Part of a small language model's weights: width 768, 8267 steps.
Each number is 128 + 24 x the weight over its row's rms, rounded and kept within 0 to 255. Layers, rows and columns count from 0. Numbers have three digits each. The size before them is the row's rms in percent of the matrix's.

# layer 4 attention output (transposed), 768x768, rms 0.0679, rows 433-475, columns 192-255
097:106140134132130163088084125084130127136098103089134126099120128133123086146153083149118125170112120123135111169105137113131124102118145154114099116102152104123125129129129125141135109131140166
092:124141121159133150144135124124138094124161144160129108096107121145143144119146109105111159151103140141105150141122121144160149113096149138141103080114134142159105132142124131101160140143144102
096:134111129087101102143111117134129114141064176095141129131149134109133161090113172138143113080136165117142113131152129112132118109148111138143131141131144156105158072073112115162138154095125108
095:140167128153178138162104161108104128143164120095098132107114114135146109133161143116099106117132157163157138113129135163116151115096160131137139127099116122167114124132167149149165149112170128
097:098128164113142125127084158149134097140175122150097091143145144157108142144139148186163155118143083131161141116084111119125144109118126128118120160129122135173139118137157088134131122153116092
092:152097129123095133164110126117144107071119149128095121119109151088147105150132143103135113106143119104122111066162113127162122115170121138145102133125116101128135139099143123116118153144115136
101:150127110136129111166127136122151133106104153138154132085095124132125130113118145160131129128142092133121080109146156155151166154134145152134134099127137164105119105102135130090155172132138147
099:099126107122106141165156104119098100168156123109138115178108146157170088159112111119124100145121113120139076177119119092092167117140131093141131154133157129141058116099098063101161128135111130
098:148172116112123125112152125120158143163126145089130122069120126136116115112134157111121138169147138125116100122165112096108176115124137076122129146151133131124139203135099143114098121102124076
099:136126174149121132110132140143167150142127146104070125148119114133150115118110116121122117153167157136101106109095092152162074145122109131149121126165138109089120139155163139130143125135108125
094:160116130132146132125130081116116153115167107152136171090096111100105125116147150134123143124098122146089136147109122156115117133138162099117083149141153114133147110096131140111092106133162134
100:179136134110150142120106149110144145098146166102155164118114129122142142127138157095112122137168107086159072106179133144145131116152148103084114163109123104159173103098051146102131134102117106
102:179126115128151083115095141117157126111160135152132093136105154072127114128102155090121097113112073106098110161135069127125095074108135113138111100128117114115120172152182111126141143109170133
100:081129136108090105149108127136132133112112089088125115120106157119121106102167136141150105135199103134162088182136096117104122119103121094090148119127184131113096101103110146116096115137144167
102:103112119145114069111112130078145142148134136094153099164128119100152120124135118167082139119134069129106119136152120108138152122146100093179142086123137101117192114119131141130095133102097105
094:127147142096150119096150182105174123113135115171120166110127131107140085159109111147155121144158141113131087132131080146092129116115143159122117163165144104141099141124118153103148131144142156
105:159150103140139105143086137103135139158120139071141119083149095123120080119105201142126140090069157152144114124107111159167126132089146141142092129147108066112137116152106108128106160136136130
101:142102115178168138131207151137154130153156114143134159105154170153131161162097115086114115093092108147101095084141162134101104163136101091086097117149132127122085153155094153133124132125119098
107:112101161150117138158087122154101093133125149116138101090079162164143156108116132159148125102104126125131158126154091131126165120132149131110124147128113114110106113145149136142127137140142142
100:119093112139103135141131152147194110103118120136144106143128096108132113115140146137104126195110074105161115097148133179123160098093104137122121095114124130104139120157134113086157098162113106
095:159105121110053161117129102132147134137134133146135133137096131201130179153119127132113093126112169104126130107137110130129127133127102113110077124106148162163073094116114118141148104084125113
107:146137169123128164130100130111136143126134115138102144156145123126136098141145141140108127116111077108133138119174145130142118137141123137132142136129100132154127081146135117141152089091113137
101:129140071117109106134082166093130100176114123152092156107150103146125109102145072120092121181132102127084143164143123137118130139133084141121156137157126133146103080118107161115165112123124102
104:145149154155075134118110090163114111152128094135077149124138104147082139112161120145088165161102119135136121133134115157099119160120108108120131135131111210127120133143148166138130139151133101
102:146131126131133135093189090145127118082189113109112122118146079149087166111063128150149114155124117166167128125109154084120163134129093123144138104123118084136117133129145130183164115099118106
095:125151132109119136121100088140089103116165139118133113139118124150127102106136140143144130121130159125094120169079145148154111111134169138111130112167148119143099154115140127108122183142169122
092:120136146115140112151097126142141121156131092143084135133110136104146133147201143145075116160156105143143123120161165169154124158127171091100096150125115143124098126101134100144166103103119118
100:129194116126134101133160116186136135093138097145137134149087164164150146133083130093129141090139133131116166128145092118114108121146077107166085132108094104131115131116207114125143118171163118
099:107129098083141190137103126153123166136129142107149089145132157139104182135130145140152086146147124148156139105182112104119138173119102139149137133119136097121134094104115146124123147112134121
104:087137111121123148100151107100142166114132105121113144080157140105111136115135125142134130135156127152103105126109138078113149132106128148126138137143130109137144132112130137141175148102168168
100:093172156151102119116136118126089130079149085170115096098126131115120176141115127133192089105086128150140117134105131127156131116154180143109109113133109110151104153171141121145120144123112148
100:120133124103108115115124115148138160100132184131151062165113145140155120137117140141140109128141128190109118111138104165123099103149141112164160120114134158094115123116119164116147102109132132
107:100142138115140107124134153165162144113119064138147089144120109102139096151120130089138131115110117160110116131142124126140146124147108122125101112129140115108118137149099121129098110174126092
096:180107141107133141123114107128112093101147166124118155134146155166112097117137128173145162149146116144161124115124116135123097123105100122110146109101098139152140135105105077162127141098085145
101:157105111162117100128170121109108126114110093139093117128113145145132077186127103121157140139095115132112109161139151143140120120096165120099125150125110152138142136109086161117118120126122131
103:171147108136106126192100126154138154161127203108111112129131110143207101107180122136087131135141121142152129134123101137145159154162102102118165114145132160141089073168152126160130110118172123
112:131109126094127123140133124115121137150168146148111147156149123115103142108161117155146084127165127169149134156131097064137136166163119141134113107125130119116102182122155131131105145116112120
108:103136160170077123126153084126113129097138072130098124128169135203127127139130170150127149140121152165150138089156127151099108128121104176132112132125150095123159114157088164167172127152113118
106:134099120157065111095151152181164140115129128130119159124137118110137140108172162101148128157106132170142116113135164152128112106082102086169123151128114114109134059120134118101101130117133081
104:076155146092156152124153117130089164138097159139102119129116096132078152116158124122127087112110118085108137100167096127114128117116155166109175128131151083095154090139158131116157142152149118
100:135086129158141137114098120103099134155139135110122129157109146182112120139179141142129176152099134120135159120159138072151148101141125126085128156111144170125107108172138114131148122133078176
106:122049117159160124137065168101110083104172153123090126094116127151165171138174132146153114154114167146126120113102117121111155147159122139123143117099125094138117132139143143107174132149126111
101:162099139146140127139127106118116088079122083086122143101124133107166150130138121112141139137137128151135144163119151127123096139130155138140134157150151120169122113170119153134132116136117133
# layer 4 attention value, 768x768, rms 0.0714, rows 434-476, columns 192-255
096:080083127148110106121128172128138127159135110120163134157121147136064129140144174160137145106107140104152119147140148135133095127105101100088097124121136138111151077088126114145126121146089137
097:143162118166127159187142142117152179100129126183147101119107080121107139148119121121121102099143159112123177117147118138160159079127109125137116138163115141124118119161183124162123154138122123
098:118053140134163124109144183148138179143115177139142095119114137128166109095131145127147125115138178124162123110137103133114134150124121106125142129110144119110155131153108095139120119150136168
097:159122120171133148130095117136107154165142140112121137104097122132134116112153098102144108130133141162167113116151139143148126112146126180086116121117108128155153095125125143137125142128140121
097:129143090141111132149177099111138123156127114126166148103100119110143108098073079117136167155148085158187119166072131145105112121101132128151160129118118120158150130102154119096126133102154133
102:110117141112113103093118111114137138135125082134135104128170141069128094138095123112084110143102134113128148124176110099158109137153149139137171123165121088136126157137088100124114149149119088
098:152130169106121091089134127141147113141145109113151131124114110097105162126117148118104147150077117125106144130137182095147120142130135151119125129115122126106153174117117125138105141119125141
101:091116110111167177118145124115111090139156106177092141128143160165120112102121133192143151136124123105184140143122152135146128119122117144147140145133114120153112067149128095127167085128138132
098:113105108128123143119101131097138109131137096158130192100173116093152174130112110163115137119147146118153128121122114125119120127124151103099141156201112127164141122135117165134114131143085147
097:156107120098100145177122147151083119092173152164110098141167127154102156138113133121144158138121138088127123080142111126101069153149158108150152121140095145133096138093147122115122120107169120
099:092114113151101156132137123144160136158181140156154155099142093156177140123135095155139125125110101128094111124141149134119167128115127174125121148161126110150116135104122121134064113144168151
103:094093128096103122115142145085135146088127122115151171167124076109119096135165139165116124158153153094095146147120147159137144097151111155122104137135154157147153119165156121146145128143119096
099:082154158169129104117119098096079131135128090133122139120132128139130132093092146070129129133139100126112146128131106140153105118141160111131171144136149089111134172120159119133170129107142158
105:125131143113140176150147089105107093095088161121145137124094123130133101105108073089109103142123130149093132142124136141152120130141115115105069153146095139139138129130142114132105147143138145
087:140092109083113153114082172120133094139140129191152155134152116118114100159142126105136144146106161103086130156110154110105085133117090143126157145124130161097141074117121151173179119171133123
100:086102144157142122121121135115128123162136105121133118128119122104151120129125085119163119088144117166128164114124163120121166058132135143131118129132102171110146142181089123159132131136126135
093:119105118154112088093103135137105111144078132111134130112099159145133142080099170127099141125135079093093139122125173172117152115170132128142092124133138143134117162146149149125101148139087085
098:119180174076113124137124089149132123113138083137100131124134161172150124105128164138134097119115115123131166147143120091084119154140162120093119128132135147143098121137136107100082145164171153
094:063134133088156164173107104109117165090109105127146162129120140122122161135084143109095095161130098097140132114174122106137104130114178114139077158118101100126093167154144140106129112106141097
087:126135108151120153127116176108114095114151115163159107140155136126149151128135164117125108142114147149089160137071100152126142099128119149125122119109122145145121128111127111112135136149087147
098:144153144143104126128120108076157163093116095154147173166172111174122115170122160126102098125129129142144162137128124127144132158119080108120151114114171125170091160137123104119090121140188141
095:160118147093101145145099111144177133129160123148158130110122130111148120143148142074139117172107122130113165139138124112170134162137138159117089140123132166121106169125080128095134096133185133
096:123101153134145175128131170159090152135158158135130128092090085124161110116106147146120104120121110171138138189108092122158126106127127127127133107123123082130133164077138170122104066112133119
094:091125145159145160093147090108123132120158143120126080129154113126084132112116134118124152152139149122139094124133129147145122108160121133152135093132120117102157132120177120142123093106125128
091:105150126112105089101114120075095101145084127136104087154113066160152142120115112086120168136163140148084103130130080126151116153149131127129105146150161158132085144111135126127169126155131104
090:109098123122119135157132100086073117126127099148148108138120085072118159138146158161109122122123127137127131137148112101144145121143121134144097141145155122134097106127156143150134156157136139
098:104142125112183111152107146141138138132091134139043103063127117125153110146138135165127141129099129119109125147085099083159091171150131120117129090132123115097108089101183136122153163154178134
090:120115092104151142094118101105154172124133145117138102108140139189157136136112108146140089130073142164097145195124119114121143144121129136085130139155148141150169078148110093111161161148109143
096:131124118139089150133136109147113132114092128122157134171103158120135109157152114085145127125130143123153130135103126104086157135109141115125131126146155165135185128124132126128132119133119150
095:104148140143129168098107134179132086090128141143170132168142190178129131108132149150110128131112110146107133141126096144173153104169137126111121102114122087133108144114166117101086138080141150
094:103143136106149137123088172133114108066180123131121124121148110156152101130126155167101117115133121111102106126109129166081088153100115163129088160149134094120137154148110114143164165151101117
101:161139088141141119086147156161112134113160106137168080116129112102110111115120128123128198151112145132089120109105118136158126131184133143125130099117110143109105146114124137127110139136127123
090:112106134104143177116163116121158121122135140113135162143108146163140144140103139164103079177141167152118117120110122124101141111125159136124100111131121117127150084091108130163140127119128134
094:164145131153124095143116160094074114144108133148122143156114137134124117147162138085116157188166134079122132130122164113148085134122110120133133075092166159144127106130134134145143158111106147
099:127120161138124097121130130102096135110132160135106134116162136095146147081179112094109141147130155128121153126141167126144129090144090141144145147146115105174104124118140125108111124130151118
103:157169150170129117087160106114130116130142158135124141148135158169127115124116092128102092087117148149140144162120086116160137130154158098125127105127116123137136166113138137147155157112154107
106:081136110169082185140126114090132120115165152122125116140129112138150126152138137129137159160147100180155150162113104086169128191117119181162117142104142126118180161075100145177138097112110168
096:102098138127113102105134186157120132134123161141099141109074136117134124061124150148137111117108119137144085105138134087139087103119130107138122179157088130094085112112134102079117133124139140
099:164151151142081142087158114129138126120120140108121127109130145157086167109103162079077103144094120097157178147102141183106174151095169152139126143151096131097119124132105112094150135133142130
094:132116141156118155190125107105089086123138113142127129160125109142182135121145130064106152132166122084130174095139146146139130113132158109107144172097148161097146099109125142109146109116125134
098:103118125202137149105150112187104131144150130074177139133131164085140146149143128130134080155127164100104112099134113121140104163152118113137134145103128161138144170081168076106124144142115111
093:117163111135123152149153112113064119113093126087147168165113112112132169117139106140146157141153131126119140141142151092163135109135117098122137135094135118133098107117077149170085130102097126
094:141126109085131146151153161138129127130161108090183128168128118125170119111125141136145101111094117140099146146094134159130151130142128087152130146135151164115152087098130083108121120164175110
# layer 4 attention query, 768x768, rms 0.0633, rows 448-511, columns 192-255
095:161109162128152107070161126098139180137128135085113141147129133182117120135108144140170119167126184102117106136131141131156138084148131130135118101117161176135138117120106131148166137125113150
090:126153130123144134124115138149111153094140149102152093122140135165126107136128113138147147127133141122161147114114158090146118088132108093159148123109131111105123148102079120135115127125130150
095:177119105089107079109134145132150164109119104126147115128138143127160080092112141128107159093112196146084154107159146113118135112108168092126142047133141118162159160104106064125158100168098145
090:152150114117137116158144113108154123127151116108147062132121124143115159143133160153122111109125159149151125110120115151148112157103097081090135109190079132142110125096129161143176121120114185
096:122137092145103122081134117118061160066090116150124116112123110113156127099154110156099133108144148145110099130147153123129114143116107146141145153151121107168124134144104129107145157116117146
097:147132116124108134120158136119101136149124120117146092117132141162127110155150132142120171141122141110111149127103176138162137112115068098160126133139156111092123104137126112113149096101103165
096:135129121121163113113102138189153143115093176139144157096148128075114126166143129144136171137134092105143129141107129146121145162135139094117144113175109140122156155147155117100178127117170127
099:146118101097098123130118105097116099162149122159115162138106126104128108140130178153127160108087145139110095104126136108140132166104162123155125118148168117107128121127173141185107115069130137
098:098134097117135117129114109102127150130140150112156118111143165092098135189121114145144130111105151128104125121112104119144146158110141078105145147098115107095118158111105147073132146156099115
097:131081159142111150156086082116167108133142124114136152119169156126128124159137118130120112119157068146158161159171157109085119118123114084093134109149084119125114128155145102135170151147155112
102:137097109058155122160142132068138137131106124116125125170141142131116125134126123154130130111121125105102126159159156083134127107114147111103127101164093168099155112140144126175108153119111125
098:115103118089132159095133100119146075116149141128105119180114102082110119102121131160145142121164141145118119091133154132135108138106153122162139125151132153139123080143105156162132131122100106
097:114164165119133053163160138144119129132156102135110171142138111117143133125150130173116147146103103110129128130158085098128140140117126107108143150129156159123156139136172122144144124121149162
096:117138106121127152135110142128080120124100120142107167156133100122077126126164135135100139108119159103110147184109123116145101144111153115141143136115111168121111108125116104102117157139125174
103:139125154099127116121183143138147107136127147116148116115140147121126117127142127133133101119106143155101092113114100124154153133103096091105143103139142146125103154178126183135116146159084134
103:143154187083114125127122120116119156119123138087167138063092111155114133097083120166134120103140120142067114177137143106157127122105141108136151103128121115129114094119143102099166080125141103
100:144085125136149185135157137149156110174117110139113114142142087139145121143144127089098103086152108161127105115102139150126126128108149124134122156120101123138133147145075144093131146097177156
103:141145174137132177136131113113169113099106095108174139133109172157162118143123132160153137196124129105112133113117121129155138135139142155104120113101153138133116147103122133104146142124140139
100:175123151129158092124142121108102081148116109133096170071086132112099103164142115120165120130108127129105136092113140141128145101136080114109131101102134138119129149141096105092130150141110140
095:125149134135132120155144169160162124095188177149123099126121124150143117143090142118130124140126131117163139146106140138139154121106158145097142145138100131178102124169128102165157123133068097
103:174137147161120160155108143168145133140154102111131132111088128164161121161124154131132134137137156149123160115102122128092106143139158154139133089129163146106151126160073145143120120127137132
102:142160149117166113121091146121185135134169137130176068146138120117080130148133106129128122122101141094153134137147138127108158133143140152170095149167163096135136149139131153142130135108136128
108:110160097118114104130146114115150118145122153163126113158152148124115171089119135101095150158153100146121133167142124146143134143095099136141141169138171141153081101122145124132144174145084120
100:121121153125134135142134167071158147125138128118142111123108140145138085118143114126110166139143136124122089124136183171134140164177118153090121154145095133134106079132148148177114121094111138
102:085118089170135111124118149127142109153155130122147119110120137128168123100115120106163169110129141105135132160092149111113107112111154138161102089098122144099106142120123137114099107174135139
102:125133132127105125145137101079145116113113098126122163164126139146131093098128094164146153130101150122115118166169093114144108144165136091124128159125121106142111122111142134104080103110161150
102:151158106129120164102151141135149113147104155106077143128138163106101138157161138158104133115156161089116084115134098120142127162117126138114103127144141127121138156140091151074112079133136128
099:107148121113085130078148165144103142148124147121120120108154110167132136115103114160115162109117120155130140079184122113129136110144089162158133112104158144128162112130095097118120144108140101
100:129089108101151151128126153148117161136130161131117136134153144079119123123124133165095142124120136126135106152170139149095146083176168161145130102134092151129145162087143131114152112126102148
105:121147107155113104098154114117123088086116124157095201132136175115133138147097126108166131168152144118092132143182166144151107126129140137146102139122174115099151128106125152117122141154131126
101:126158129153160136129180124143141095120133182135096070129153129185106105089113127127131109081152150103115118135105126131118148137162155123154140095129148080151109074133126148093130111113128106
104:116121107156102134151086117143091139155148141191143115175104119168127108167124140163121134143110112107113099139131114133141103128125106136111126101120137140146114160138122150157142129145140139
111:145147146144129108083165081114131131146120117112114133150121145144142156145123122170139111113115180142152095131129099161153133095146147099135093072168102162173125108147134105136153140147109116
090:138086112114128121151109127110099164160160107138154140167155124108078130158137143108128138168101097093071114157129102113127114152127095158087108138118129108139103171117117119133114101147109133
090:151130138126104130140126095112138101139109157079152103113111135175115096139127114153123163117125122135084193149135155108117084121128116129096167107141130125128139108121133106169146159124132171
096:150083149153103148088143084159085164084156110149108146127114127147135147133144142140135109130132158159121126086181080086114134084142095126152113111146117114119097153139144153149191144131070133
100:116141168132169109181163113156141168141119152122131144145113109121119086141124166082140093164100150088129150090144147168117111133137076154113174156110161138121159125152158125113132075125120129
096:121099139136144126120114149117106132142108123152114141102112124172131141156127098111091113079096153090152177109156141131132077103105130141129142109166146123126153100114099122133108164133128097
097:135140129158160123110131095115108103089142110135128099138096142129088147156133141167127142130124118123134164132083156118117151100135111168122153091165109170165107154124128156136121141140132132
099:100129106128126141115151094156183143083169212151073175102133145136077165125115190114167137113161126113091120110119089082123098102131131095097093169089144132143128142155140072152100128153126150
099:131128137113160099142105119160092154084135132164151112145138124137110110139141136155113134136116131126133157151125130106136152121150150089117133131098125132161119139171140118115126126075113154
094:179127183190098147133130159125116124123113145104115096097148089127108129082163141164085114104155120088128130152127141131120135145155090115152149158130141135133126145115128120140114130123135121
098:142152113113127128155094104071134147122129105137135114103164152130110120141142128144162099099146150147147117110130148120166147112157112168134116149177102114151088149090124095132133108100138123
098:106134095152156076141143148127127148136105122136130124135146106117131110146152101114125150141111148116128147115179135161162134092095096166095133168128154134132132127136147051115115130110153115
100:140150132153100104109076128152105099155119129132152121132127128116134148103153149157158148097150143126086121133134120135154164144133178128098090118147100134082119092196107131096096124122121146
100:107143108132096110102145112133173152127095106140120145121128130108122089115118087097111105136134102126166144084127139118148119104101103152104197170128156130120122079134106126167167101112159157
100:117110146167115114136086098148149132150141103133120155191149149130170127116118159110144145178073122091108131139126139147140092144123109087118136141119104179163127139145116165154113133132145107
102:141111078142139128129146149132132135142098109149128163131123105084106147102110098136125126099160123130113134137127149131141088082136168137128178111120120190102124154147104140096135129077139097
100:096146123146128076091134178128099138119131120108106149114198122144146174123127133132115135098127150095158089151152187134128148121114066152121095130105109144116104161135167119150134099132117182
098:145176097106149123135123087144119141130136117117106139139088130149163137077100114136096158121140100155183165124136130116104119181077134142133126135114124110153185083131138129137109124107096094
098:145115112127122121097169178115157113118129137119132137079153102141109141107139107133121109167123137134125147163118108164100166118107108148111142100106102137138130161136072098140136101131085115
094:131109155162129125082135118134157115085090124102115146115098109113115114166123137107184144123100132143103076124121103100133178108144120100144146169128146142114132124120117152135143141136101120
102:109154160146110148174118141115153101129120123087116128148093143132096144154150142067123086157135117135151112138141120105126160164165129131107149103104106165124151135127124092097112076152145102
102:174122128098107120158107089126075152110122158116114142119128101129112094140107099119169141145123101095138112137159142110108125151119156119121141141142130140160129128138149163144154160124091113
100:118136119113094149118157108113101138152145131173147143100121122121164160134060124122146131142097182156105150109143126125133134110111145128112093136146077118121150134114136133121123176148111123
101:103141094157119120131151185114137111155093143122172155139149088167098165156127176149099130105106106098146118134105168111111088167172098129141137174098105113131139134135074122131166110108126137
104:165136120142152145111174135100163132126138147148122159163127122104131113147160134135097123138182065140121177090152100141111090058137142091131141113121105158137155165131146147150108129134130145
102:072169129126161170148140135120172134138092140112122090125079097139107157107161135099118058105118124100123131147083097098084092139152114073119123141130158183150106084160155110112133114107109141
101:127139130145121100162143133146122118126121120096160173133128165116123135136114104144147147145139154146104104124145094112116139149147129104118157181133128151079151111122084102173107103119122120
102:082126138119145089158114153131120125116155158129123116173106102159129106122113111130104109117148124104144119110131114124098133133163173127120162120141147179113155151150087116143141145105139179
102:112097146124116142085137121164148166123103158155155121157101116145157144140106109104132130166141100167140147116111097139107140120134109115101191129121117124134146130150124101146120143115172125
102:132131110111131156091124128123113136167107154161128099095126110125134154125129126107142088127158170141127103116074112166158117162116163110128168099125078123123096061163113118113120142143184121
100:139154168101132131121136064113132137134117124150121084111120136174104104123140116160135089044119183159131162144123123143082105135160132102140149107143068142142197104103137127145128115115147120
097:220150122097129133140159125117096096161118103108143107120123136163138106133121122143100127124098172133127126166137161150115113094098117132104164185130118153117173120171086140120094132100168149
# layer 4 attention key, 768x768, rms 0.0645, rows 448-511, columns 192-255
069:090161114106093166159165157094149152143071102091161163090130106135152169106150135125142114171124132113137145136104112159150104130130114166110147144170124125125120123096169135168125135114142141
099:089111161127109127115126125164100157148085093126152126097083125150127146142110143154155131117122178148168126106138116120095132121109167124117095118160146158123153127201156092135107127186121151
099:125119094119127102123127134118066143151127087101107122149148131141155147116090132121150100124141138165153119128119079138109122125110095136086130084129171191139119135132127161127130170134107140
098:117131123115127133156127136142084170155073127131144135193186116108152104118152132116129114147108119148134154127123158173093107148172133122139108116133147130094165170084145180161115140122172126
100:164146153122137111133112155140153146153100130124148134143136123091119162102104122132131136114133123128082141122158088140129140144135113140092140132094127098145086126109142102112149106108099123
094:152151127137193110155152117147144113142151111111163157103109146119154142119097126095124109161153140094148118154163096119118135136086126127149109110141128160122128145148165158141106165128121151
099:117129108112140159106142146116084152134163136097165153159107137167162137105131128098110150118142137122068097133177131117134149140132118132107100153115103112115141106136120163076128131140129095
101:094127162060089124121142096143149127101154135100113142077149120139112108129176098140145095144130163110140080148100106114066138128106113087078137127124099120174102150141123157133115116087124131
098:124111146132141134172169138141134109114125094097150145087138105105137129123140105123093155128122077186107136120167107173150157112143113136143159142122141137165119074075118133155114113089115127
098:107169130142150100089125149158117085158137127112138102125158101133143090126137082090155164139126131180136153133108144147123112147108104159141113126124142144097128138140134140127071134098148112
104:103122168135157167105156166178117107125129072160110146121138147123121103154095108113153082160114122115142167121121078108119126162093131100073062107160181078154145166111099166106127158149112138
099:130185124151113128065112096099124121130126140129126100110130143141152158123117152142116122153135114164153143111094102124140142127118127162124127142142088157098115125116099107161156056158131158
099:080092135137138170097103104163102090134135106136108135136121107130118136135134139172125107134095074165137152125137161128163125141121147090082151127117131107122121116172136079114156131171102142
097:093129173117148095143098112107147172139148053125075157110135135127137106185150126119168187067133106149117085099133118130133135135131102103171126156140106109134172131143111143110113112147111126
105:110101133127120172143093142122118096137133094076149147130146112103123133100160110148127133133165146128158088115108119127116162141155132141143110102107114167155129113097185106084129132123155107
102:136129134096132115176152139158152087138167096101128162089102123110129160158134085146155111133079132095132134115112098100154091103154137127154076161121107178096093164132115120127149119119114124
099:132179130121131145121132110138117173147113114144115143140076155118089123072116133096147128134127139121149128168138118143100138100110103137120123135146131182133128142134149101102125122155095196
101:135106127120109113132137146111143113077121147126098112098119105111089171106126119103086105149163150137142122109131129139164166118123119115127081099149148102142093119119098145140137143106108172
096:138102137133168137117116160150137128092149121132114139161112131166167134131083164150140141095143147109143082124128105155146154128163169139169134158176099136137129097139158155142111084134141095
090:071152134148100128120112102118136171149130111102093114082138151158105119136109132159109151159126149129105143144122123125088115137136115143139156122142120113119143116158140125157169126161128132
101:131157158135130092097174084100116142121117130158160142126148160119127124130111126134126098106101155167175096172155150115134111119119159101166130131078124126135099155121152133146154057136139144
104:122116116133099109148114174109139165074117138111144154107141151109128097073147122118134109149133124111115121108141120145102077118106139099071160120132085105168145130125145143138067120093129143
111:111119146142123136110138105161114130124160136128119092130127141168098117154113143107149101122151175158153137146120140121094124113180133113119114126140134128094133135194116108132155093180120133
099:064133146107094110164135111128122128084087113126116109119115114116144112160160113151089068144110094154137124105140113120096198128102130102111117144132201098104156174129144139101167133093136157
102:146110106098113117156127116106181124126144164109142115125132111150114132133092119100151134145119128141079183150172139106150154121118090125120170127123132101126174140124106095150135123094088109
103:125137173105146101136148109167153128127143174142152118141085144138130112107106185136138111087136135121138147096088153136117114115110176162147098120170142131123116145100107084135124098168125124
096:142110156146103121157121078129094125118163076102128131136124145141125130126110103151121139117102089150147115150149120093169129127109147141128106150119156103132154128104134147150123170139123139
102:156125147138134106161118135146155135170097147146114126142133141097100145168121087119151103111134131112111124133099096189124121137152101125126127173130124090118136128095136161158127152110125113
100:135161129119167106161126112129102090162113157104092169136103115156134127125118115123117127153072129119135129130069135085127155127092102132132131142157136144089133107156111131140122165109158165
100:137115116120099089104116110087104185114134177155100115148129118131112149152120080134130085102144152154149085105087118164156132113101153122107137109129116139107149141125163120100142118104119097
098:137113094142138117157142090142173109146159116138139149108095134130129144154162103093120153139192146127116185155162158121094161133156080161116157113119158132162164143128101157132114123103175149
105:140087134122114136122153067127188115157110101121150123176157163117121112125139120127125124133131082118094112070129105132155157136123103115136134146092115154135122119110153135149103132091137155
104:141126150162137110102136126130114133122151147155106046111092138158117117114118147155149154117140156139118111141124152103126159110116179119150122110144171125103116094177112073119180112144138147
092:108115100122132134133155168073128094167128160137130085100093098137157131103153088119159179134110123104141123127115162113114111110143133138157155123133151120113140163084147147133153147176105097
094:149116150152118126126114122151112072136168146123150158147078112090135093136136167102158143137116152119112148116165125094143157105123182121131135128150132088099138103129125095142115078133145103
101:127133173105152117124159135134099141099112188137145133083154084110114139139142170115128087117120140132158127132121167184116120105115153154125130170118118153134116125172067123129123130171135137
100:103129143129117138152152130195121116127133158142147128121107154159130127137139101151177138121151107131130066134145105106125094136115113139121132133167121204143131119156085093146159128137113152
095:143100093119141131107134099137100138098120131130075128131135086118136103112107102119114129147146146101137109111130148152091156144103178157162103185114137147133129124146084164136201121131141109
094:098135119116138106152172147136116146126113124132152110124118146179123163134150099110112112137135184147125145143105154126117112133130163095093112131122165112105118148113111144147158137120120116
099:081123110154087128109104095091150095158131123137154117105154087115148121132143124153098124096138161113101141112099129132158157141136119104106115105095113123139143157152123192122107134125156105
096:170103150100144103101123101073114141174108078112170163118120120094111155094086150135177134144103114098100096152140131116128125105093144115128167118126085114134092123142114101156118143093122095
099:123136084111164098156145145147150113113151080125125147151135127172135117120117160118186150100112129135162123135143150124120082107119189076134112093118095116104122117136150112128151124162132123
099:123093117086144159125128126138144111114125129084197211166102144137157097153045121127165089129140145119135130080138129109135092123144126125112115158115136162109124149115157135119143135087148125
099:155110153083140175128143092109140114115131128116140094147140128124134184102144134167153128135151133123129166126150126131168067112118101135105158114133111104132126117125114172102133123133101121
098:119149164061140111100162142098132136157156112178108119155131115113131135130102163139114114157125098194151172167119161107156079101131139150116123150122137166098202143104112135134159138102166102
102:140136132181151182088156154105121107127109110114122094081122147143124154107127137142126149145132171138145112167157116117110138085142113165175126119124148157128128162153109138149136186126119153
104:110160101120148167172121133109119113105159140093138144124154140112110170140070073119112112141154134101161137120091112132144109099109090134124180142112150109155160160134177100133126145127113124
099:141134123124138100108101137136113146143128129191142074093127162134133130147105161118137110169138116111122084152119127119146104144155115119137121097106163096136086126114140135154120116153126112
094:110129122114100129130119090146090132144135118128151127113064103137126127123145125103130096143136138153127139098171105160112135176136102140117141135111137141135140122151106147098152162155083079
098:121085110136115147127135147150161147121065157114098135157150097136088104161129097132149136131094103115123096136123152146142137088155104168169108189148136125139111121121100137153090172119161150
101:121165119096107125129115081128126125134123146113146181157137102116116110139118120102088129126114158116108126125133150150145097148130175120121128133110132089131108158098145161090135144106127092
121:118142126108133138144139121123139130131119145115135173146169121099134129110169100068132123129145102120125131148074120132094111116126106116133111122092113090147162180066157170151085170083133123
102:095172127156127120156124157112132151109147131146123137127099117081143138147145085087130138145161127178120128118123105136135133091143152097161157153122183145123136122119163136174111125150139113
097:091140125110119083158123103135115138152151128136123113180095144102107144128101140147104158155154223140069122123088131086107107100138110095091129105121127135146140145127139119108106137118132125
099:131161145117125089136141130126148135109124115093102156115111116144136123176118103094093114139089085081180112121127133124133122170142074155155138133142120146131088142149175112145105117109106106
099:131096152104086108105117099133112103111119122107071095118105136132100137107122142132126109119097141147092119085160128112135134126143150107166124125119124122119135159143171136145128149139121116
103:133127138129136131127065132128098118159108116128136170125150101081098103111127128137126144131140109101128144162150144142195114112118098136121102131140145070137130125069159115117131097111084116
099:160153145130133092137120116145142127101137087136162139153126116139160097128145153142187167090141156119138104126161132122143125145105107166096163125148146092155090107156120094111136112135116085
097:112160078100156082147130130098069101136181144109102140148124148142156123136149158088144153114145136134119151119117122152147134098156108107141122112112145093150102128119092136083141123137102067
098:130133122175108137124082103101131133154101104129159121187106153091117149172114143116064135143076094095113166122210146149176130127105134080097150173127132190130101121140112175102131103142115105
101:157140118189107145166110130112128118152135138133116111119108096124100127091150111124124136150172148146128133115117150146145139118139148104111132135141162080175108142140135159125130079122135114
097:134132153104096120166156143111157140133157130112167143128151110128077124087129181112151148124116143129177096130121114134118093134135104125121154115139123110099176142109115161149144118123156122
098:145126151097165182121129117121139110111107141074133183126168107107102132144139105078142128097162143132130149154114138140166173130150103123088140079133163122117110168161116127078143153136165113
102:123185093136143123155148100156129125124125132102123158153172121075143111131122119102144104131127124129131114105111121173129133118140109128148085150101161152157069147087128119162101142100152157